Weights of a small transformer language model.
Size: 15 layers, width 64, 2 heads of 32, MLP 128 squared ReLU, vocabulary 736.
Architecture: no biases in attention or MLP, embeddings untied during training, gated attention, learned residual scales.
Each number is 128 + 24 x the weight over its row's rms, rounded and kept within 0 to 255. Layers, rows and columns count from 0. Numbers have three digits each. The size before them is the row's rms in percent of the matrix's.

# layer 7 attention query, 64x64, rms 0.247, rows 51-63, columns 0-31
069:126156105142120165118137094120116108138128162125089154086106122152150133125144144082077196088131
078:156101107150146130113119124110137148131150096109109132124128117083181179150081137122131127116114
072:129096118106119148140116143132145107128112143138143114114148159160088158135179121142113095131126
081:140106099156117170104121148156109096146149125123120117134112109093137134138161127070136135110139
072:124115090116130132122120137138155131130156109139111135131150153120133119104158072169115117161109
071:085122124164126131119115160108134177124139088143117154137118147140081126137136101119138132145141
064:135137143136112105105159100104141158127163126077142152165136118147097099120109135135149128147140
086:154107126109136150139101140145117123127123125121150071127169118142141121128156098128121109121118
068:162153115133154098165119147102145148114112076148155096123128111134150106121139149119168141163129
075:127128147113125145139141111122135138124130122130164104133106121129133136171097174125148104088149
070:123097061116140095131109122152113102132148142153137158102152158156094125134150110116122122150128
080:133097096071137111148137134174121100124107104124115083128160125117137138156107120184135123130128
069:140110149139136097152157116127156138098112134093104097126135124166163153149128126195109139116098
# layer 7 attention key, 64x64, rms 0.228, rows 51-63, columns 0-31
065:111140116119138136133124100112094135145135107131110155165067130129117135133140153157138136115080
076:116126100081145072164147158125098113096129158134105088098135150126147099178118147130083157151119
063:130105142110152153115105130127153154127124108126123120130149118106159155173094147123137115090130
071:109132106085131138131114122131123145116142162110103127117134187089124133104111141154088182113108
064:153138166103105172113118097141147120103116109161109080142153146139157141134154163135130108147136
062:134164180112114181094124123123138135127106188121087156103146107150095128137135154118107097137122
073:111131130155126148157140160107132117150120099163150103134120117121084083077132125133138137112165
079:132108082118142097142089121147172125107124133090186119133152161103168150138122152170123139123124
072:148108108135120155160149111144141129122129158115123104135160132152130130110174101097140119142111
068:105139125091128129143121109108076116117118151164107166128131089138082134169122080167145120101151
071:141129136110145116118096139139151109116085137125141105107154146101162123087095133110133129098121
072:141122126122144126117117075124114075136112127150128114097148106107163152128132091165117112160180
076:123107105128159074152161151120106149142117111126157079114114110153139158149123162139144100129138
# layer 7 attention value, 64x64, rms 0.269, rows 32-63, columns 0-31
093:113137178144101121130155127104143133107081154149132103106140130139078113150174164120133103160114
096:132142138170105176140145163126151132136141107110127114121163106105131126128057147086141130110107
092:114102093096125103127110160138100098121130159179135159119126200114084148105170143158117149169145
085:137150130177127153145140102104123119116119158108105078135116127178104087098116105120102115112135
105:120156175099112102148148102146173154132108138087095136133124111135119073131112092102136089066125
124:114133119166130095128107100130140082122119125159139089110150215135159087115132149145137141138106
093:138123118076121079125111115140123096131160134130099143138115141156125094101154143129120123134140
111:130131159176110129096148139128139109119106163125130153159115105117165168151160142083114149140116
102:126134105097109122135124148142126096127124135179163180112101160138147107110139108167150140110158
092:121117078049113112161136130141139111129147076102119140098163112123132133102131102102152095132156
085:113116099151135094104097098169131096150130111180118151147105141149144121106118098151140139163143
110:125159180121122155133122141110137125114107127116150133164114118121151124145116165132099144125142
102:130140159136140120124111139101133136124130109142142107108127141172134132133141131126079146206126
088:112162178163114142121151131091160112111126165102124116132128131132135094124158141114132132125117
087:120122105087098125112134110167107121129131051131131148111164159128138127081105115126157122178147
113:118142097145111121142160097158132129128134104112082146135131140107158111118105153101171093135128
101:121128140153101133118158092100139164122124122134125155143104101107143131120152150123095092129092
109:126136095091119141125114094148114099120147161156132102177114126120138119130167129165126110095113
104:116121120160145122101127118122113084139146114181099158103154128105140110131158128108129154158172
081:122094107077118117132117141161117086153148103111152120128128152109163138123117144095139159128163
089:135092083126146112105107127155096106139174109137115158126119114104139160143148107128130198173116
115:121131160175126095106123145133139085135167102164102120097117148188156100091108121134130141156129
118:152131111150160165128103085114131139128123133144157113152121128155125116140117087134111129091125
099:127148082171142169129132149143106131126110144129133094107141157136155131126122176115173116153109
103:151148089195143134143140152137122095122115118138106125127109111149150104142125113073148121107086
103:136128154133116107122166098154146098137129112099086140107118130175143068118131122074163143101148
102:110104115127110137085136141121102103127161154177115137137124137145118153103204080144115161146135
087:124164166165106132149151111117159154121065148113139117125109092124116106151168160119152113121114
092:130090126072119142110107138141092145147137148135163122168119172132092147088138088157119172108166
103:142149143126122149143137095131120150121119107066137134137106122107098106134124123128129124116128
120:124131164114108115146137138137129144131141112126127143159111146146120126096095119133097110117098
110:142137104091133133130121095134159129124119101084111118170154139098140071129108120132152126089155
# layer 7 attention output (transposed), 64x64, rms 0.265, rows 32-63, columns 0-31
095:201155118154136153163118105152134121114085128151154145110123152115102114149124119098087139113123
093:146162080148130133133139142146117100106099139140082110139121095135147105116104116109130163123135
099:091111125145149138144142153091106156122119136136147151121108167135100105121154153114124126163132
091:174161145132100122111128118182144119082150138151122098105124145098123157165123129111117132102136
108:139168162114108141138138091164158121194142142128158149140140073131106104113104109110103138114138
122:123141149142133113106105112099137149115123078166104131112080163143106113134164147100126126142138
087:088108151154113101122127131105108139160148126113130142122138123172095123100161154151132109107124
108:144153102126152143116134128168141130089112132153090126132149134154172104124117116080109148136094
092:107147195152105138103145116119098118151164120121135164153107143158100125129153128159124115123157
099:079115130119149131125132153099108136172125121095180129134102094153102094113101131177117122133141
088:086140102142110135077126116095128160156163116130113151155107124146120113106156143117164129147131
108:164132122116094148151133117175131078097128120182122122135136148135098067168146136118133152134112
089:154121090147123125149125111157131129087106103131133086156137138113100136172129132125127140172145
092:162172138139140130134110093190150116084116131164123126124120142146107099134128106107100145110142
091:078135120121152179103152144097073136178133123110159140154079117145106105078111113135140132121158
110:116168117123157166121146102096107173169155108117119117113105101145092144113091128121150138090125
103:163130149153152140134115104147176165143111132111104119098147127161136147167127159136159141055130
095:127121170133096131131106123116125132116211099147126142116163151165099170127148138136133101096114
110:089143062134140146090097153121113152129107117155128114128103113115106102122070155102141150182125
096:066105116126125128121141176074081124163121118121130153144106125143121073100145110122152121160112
097:049087091116137110097141148089114155130157148109109111154139129144166113095126128137143112139110
109:113157126175091114105149108115132138135116119138091141138106147138141133108136135101100125125157
123:152111143109098080105103124166148112096141121143123111127160127102173195151159146147140123101123
102:147168085124145131143146115150086126048150086145105142127094130127112159114156098109133153103141
110:170183094137134085097145121165109122081161112134067125141121134119146158140135130112136121108135
103:093179123122115119111152096135093127178116142130145169116107107125136137106114124105124140105133
110:088138140161136143100125142161117115099130141112129162118105152153158116085138124100103128121152
099:208181119133118155132109095170129117139124114130149155127128103116104120143125106110122137114126
103:073109181115120134120143156104093111141137159125168159135122142118147124106149109129161127148125
108:141140162083109161123138133145119126159153159134152098149139133102125147147102099154153118086113
118:132133120157103151128137149137178109160122151115117109138155139106100096163114107096103113148145
104:106122156078103143115100110104102132195133131149169114128115083144136168119122133173158124122102
# layer 7 MLP up, 128x64, rms 0.268, rows 0-50, columns 0-31
098:187125082104120193125142116157126083111097104151144157152151161137117113112136155116131140156105
089:123118142154111113122174172152145139123101168113136141122128139128146114115104134120160124159101
104:132115082147127109107167164090162158108092141132098148115124172114109126072142099123152122129123
103:136099122133106142081145107079100112107132110131170158082127125082147126132115127127155150151159
106:141109120139108154086138120109114138118107127138132161118137112111135115104112116104119106113172
102:125078118130187132115154123092133148144126102159162169133095173158154104149129116198159122131145
099:153134141115118173096153123157176106089191095135135141127097144126076142135105094118087117111117
081:116081142178119111151154108088166157109157148124132105120149134161112111136138113088107095107103
094:183140143124130086107122126139134141077144150137152134109125140161121068136145140125048116099135
089:165118115130126151140143105146099105080105154115164127154120151123134109124087174168111164172177
098:176122116131147127114174118134154151123150126118131082159138096122090116152162101143079100144133
108:130112104127125186128133127122170163123074123133130162122094118128094114099110130112119147127182
100:113106134141155123144138120128128171108129132124123115112093118101121114175144170121142091155215
103:154106145116123131148140109136159142125167146135136132122099111081140164123086135112154117122141
094:131136112124102117105179113092142117106154145115114143063118121125174122137158142169127123163174
090:174124121125126194109144122158137143130124116110174140159109125102094145130139108126131097120139
100:164117163151146125108129128124151143113113104174160121111067140136117128133126142147171119156159
094:153105132126109103097134145122155113123147122136132196104092147152123133160119157117146128165163
116:150116122157148195127129094128166102096111122174129146147115165132080095142106160117121122123147
097:124125116127112131125138104059145173092114143159125139088105119088154133156170134167144118137109
112:136067145086142123114152157136126128154130118128117137078103136131133151113163152121159127132101
117:120117146165123128096126137117124156093160109129120151106141155130162105150172083134150112130119
110:127110149166120112109153136108170128132129136158111144095071142097136125124155157134077140189123
100:163102131140155103148122107118174099116099131093128133144134154127105120114075156138102132089154
114:142114125104152103109190133122125180119092122125130113145127133106133164150114153101121117152128
097:142095133119122126123145118140130119127122112158124173063094156115166098134117119151086128159158
090:182134087134138130102151152158186111117128167101134142130136157121162133149088109135104085132123
079:173134129105120152128172128161090127125128118141124137143149149118108169164130130111093100110128
100:136154113107111119140136110080136187119112110131163128139131136129146135086165119099118116127155
102:138100126115164137135147126146090117079141083121124150105117169109151125125171144116108131161172
101:139116120121103116074144075097109129132138115131125162141108119118170187122129135129119151097155
096:127138144108162137063156141064135089119159137128146144126124142129125121109142108143133121152135
106:128116197115150118092120105115178141137103122164123142115123130149168140131132101161147085141127
102:150113134148139155094168143131149136134136132144147146160145156113102107178097162093064106164177
099:130129130100103107100135106117164100102143095101150161126127104119139140156133140141123080129127
098:122116128120151141117151127077146139115089112113117121097154116146136155101068138163130118125162
086:130109149120137103105151127098130134112141132149127122171168094091161095126123171168083089136144
104:140099142125144147130121156097119153104103104119104162103073158148104155125126085084108124145140
095:150097112144116106110120106156123151119147126119125109120046163095132145102113107124127145177137
101:141116120153126094090161143142143134132106119137161111092105147087094129176151101119141166132109
100:148111119143136143124119119117120125125118154103140095100134130156112132111118128081119127146154
095:189138084122089188146144084166162166110112137120123069115129162123113123113139147111149137126119
108:117108071139133112113159147104138160113139154161156136118115119127124148111105161093135081142157
106:150108124165117130080134090128160147119147125139128161125103125092122125149144118122111080117125
099:161102137123171148058186182105104126120119124115114086143120111099122104138146127099101091106169
096:133127153101116150127144131130093148120125144177164141087094122089130136095140091150156074152154
093:143111109137145166103105117141110124118087113142171101120116098157172114149095128093148106108132
094:167097130132148137109130147141163086125093138151128122144144123101067120113099164080088078117115
087:110120137108160101139166148092115101107132116090163133150102155140144115135129122162122127161152
097:162135128108154127088137135113159129136091164131110160127128090115119142165159120094127130121142
098:132135124132118128133124113134142157078150100128126138134123109089135127132066112134074101125182
# layer 7 MLP down (transposed), 128x64, rms 0.252, rows 0-50, columns 0-31
097:135115133137113129156129101185087133129138078089121127128132121101146153128096143106168113115121
093:121149143131107093147100115107162143134119140108129137122131120143110184130142149087173126186126
102:127164124125113161156119156170111099097145098137155083084139094135152132125140144138127175132138
105:122114116150125159131109104137121114129111076090126114116171093156114142078141124154145144149157
106:124151140145114110147101105108159142107120149122148167082118132130169139137143168123118156157092
103:118133137127129089095121086073138148106145125140136169180145111090110137150134178119155180152135
100:108170094114079121124111141078175140114119117139123076133122114155110194139112128131129110145112
087:150144106140092163147087074158129141173156092143129113138106160111131098160090114076110120115130
099:123128144133099147163106096146086156125102163137113123124172130112101141175154146147089175090138
090:141117094123110119142116122155106177120097137109137145140120148145159102160123127161165162153121
099:134136139119103158147081147152164069133113083060122117112114103129164149148104109101117130149112
103:120148145092115128118169129097140095180123135129130122100107085143155130170156099128163129113117
099:128151124085139123141094114134170109139156078113155102107100172126127140184101134127128134118102
105:104098119176123127148120135112157113108140076122144107144132103147174117139135125146097133164166
096:134183152128101088139142122164101147107166071117112125104113135125114140123135101143137176128103
092:133143141120085126113102105112152131177149177101103155145124127134108148162152108142124135089137
106:112140117113100104123133137142126128090152129132112135135108141135181139115100094101083149130127
095:121128136102133103162130127153098141139133092066157137114129144146116107116100128124124080154058
114:111143120171118095154101146129109157116139104125151106092125149092107110076123152148123131114107
095:120113104132076159135152097134116131085107100133121109121147108153172103161087158131116137140145
107:118123132096098132118151139153121143163126090137116119094130142135157108145161096178142165134092
115:129095165105114128103138149140130113104132122092153113130100114124099136168198147155088137121121
110:141142159110115117153115151154106132097128148143131124147138156103123115093148136060174127098129
097:124163089092123146121085122099121129139162133187148084132168126125158112114155125135121122106101
110:098110167149111134126116139138099114089114120137121099130119054152198129159109130110079154139162
102:128131126156125137096156125107090124149180132119132126124134134130105144084152097064176161180154
092:123186127094132139150125133116168088168159073160132100124103137145160090113163112145150129139104
088:133194163127107113153112083124145145157100173148122151162114098120127126174142141097131131128100
098:146128110132117120137113094120135086158134135141104144126169162075153094118097118152147152128146
106:138111133141145142126097157129149160150107097100152122109135140170103149147092119111136173156162
097:127155143120128087113087128115159115147117112141143150169145068165129144157130123079074105125109
094:123122146093177153135112136134083114129160092151131146081132105111156146129137154139129125144147
101:087096105133119113166144112126160099110120136131117066116126093179107126097135121110150169129151
097:136103141090112156120124128109132164164119111118104134211155168142129173096148095133123139123115
098:157142139117117122092133113131143117160130145141101151148162108123085160152145134105122117142085
099:146116144133116123129107140114118138149149122179117171101164173136102084125101145120137124142095
096:145139081143119143142101148098139131092135169123149152131110123102138135160179160093126106099095
105:103135101133137156173113120105155114083108083102149083115146181146128110161134140153090101144108
096:105118083141126139155119083167158104150124102102126114133140114102131110160136144096171145086094
102:127123136141070156130141106123145144112096149101118155110119118138122214124125098145127128094121
102:100160120154134144154105115116113140121117139101135079120145138134098189158099126095142110119142
095:140123145115122091111123117121105126152114136122146163104136159096108203082157147161121121108174
102:153130148140169136107145077127070135118128118111135161105122090123131157153149118142083098141101
105:126111140095110136068112103099137105115152094127101130100143088151126115147153156151121130150104
103:093130136130101156100140124133114137145110115096141120172128143105100159137146096142142163167076
095:118135130126142118119175118094156128113148153176121164106181117141111136147115131139164134169105
100:155124111094144137133067139137137132151121084048129106169160150173124160097141104110087150138137
095:127151103138127114118167133169078128162175182126129155084115111114101113095107146150165150121111
093:145108128117137133134116140140166118121126143166079132092154145140104124183132106139165184122121
100:139121141146101133100114150098113141103111178082154159119114117163177133092136119182117143120140
100:162161136101120137141137134089145129141140155087113100097133109128127097111102160143112143143100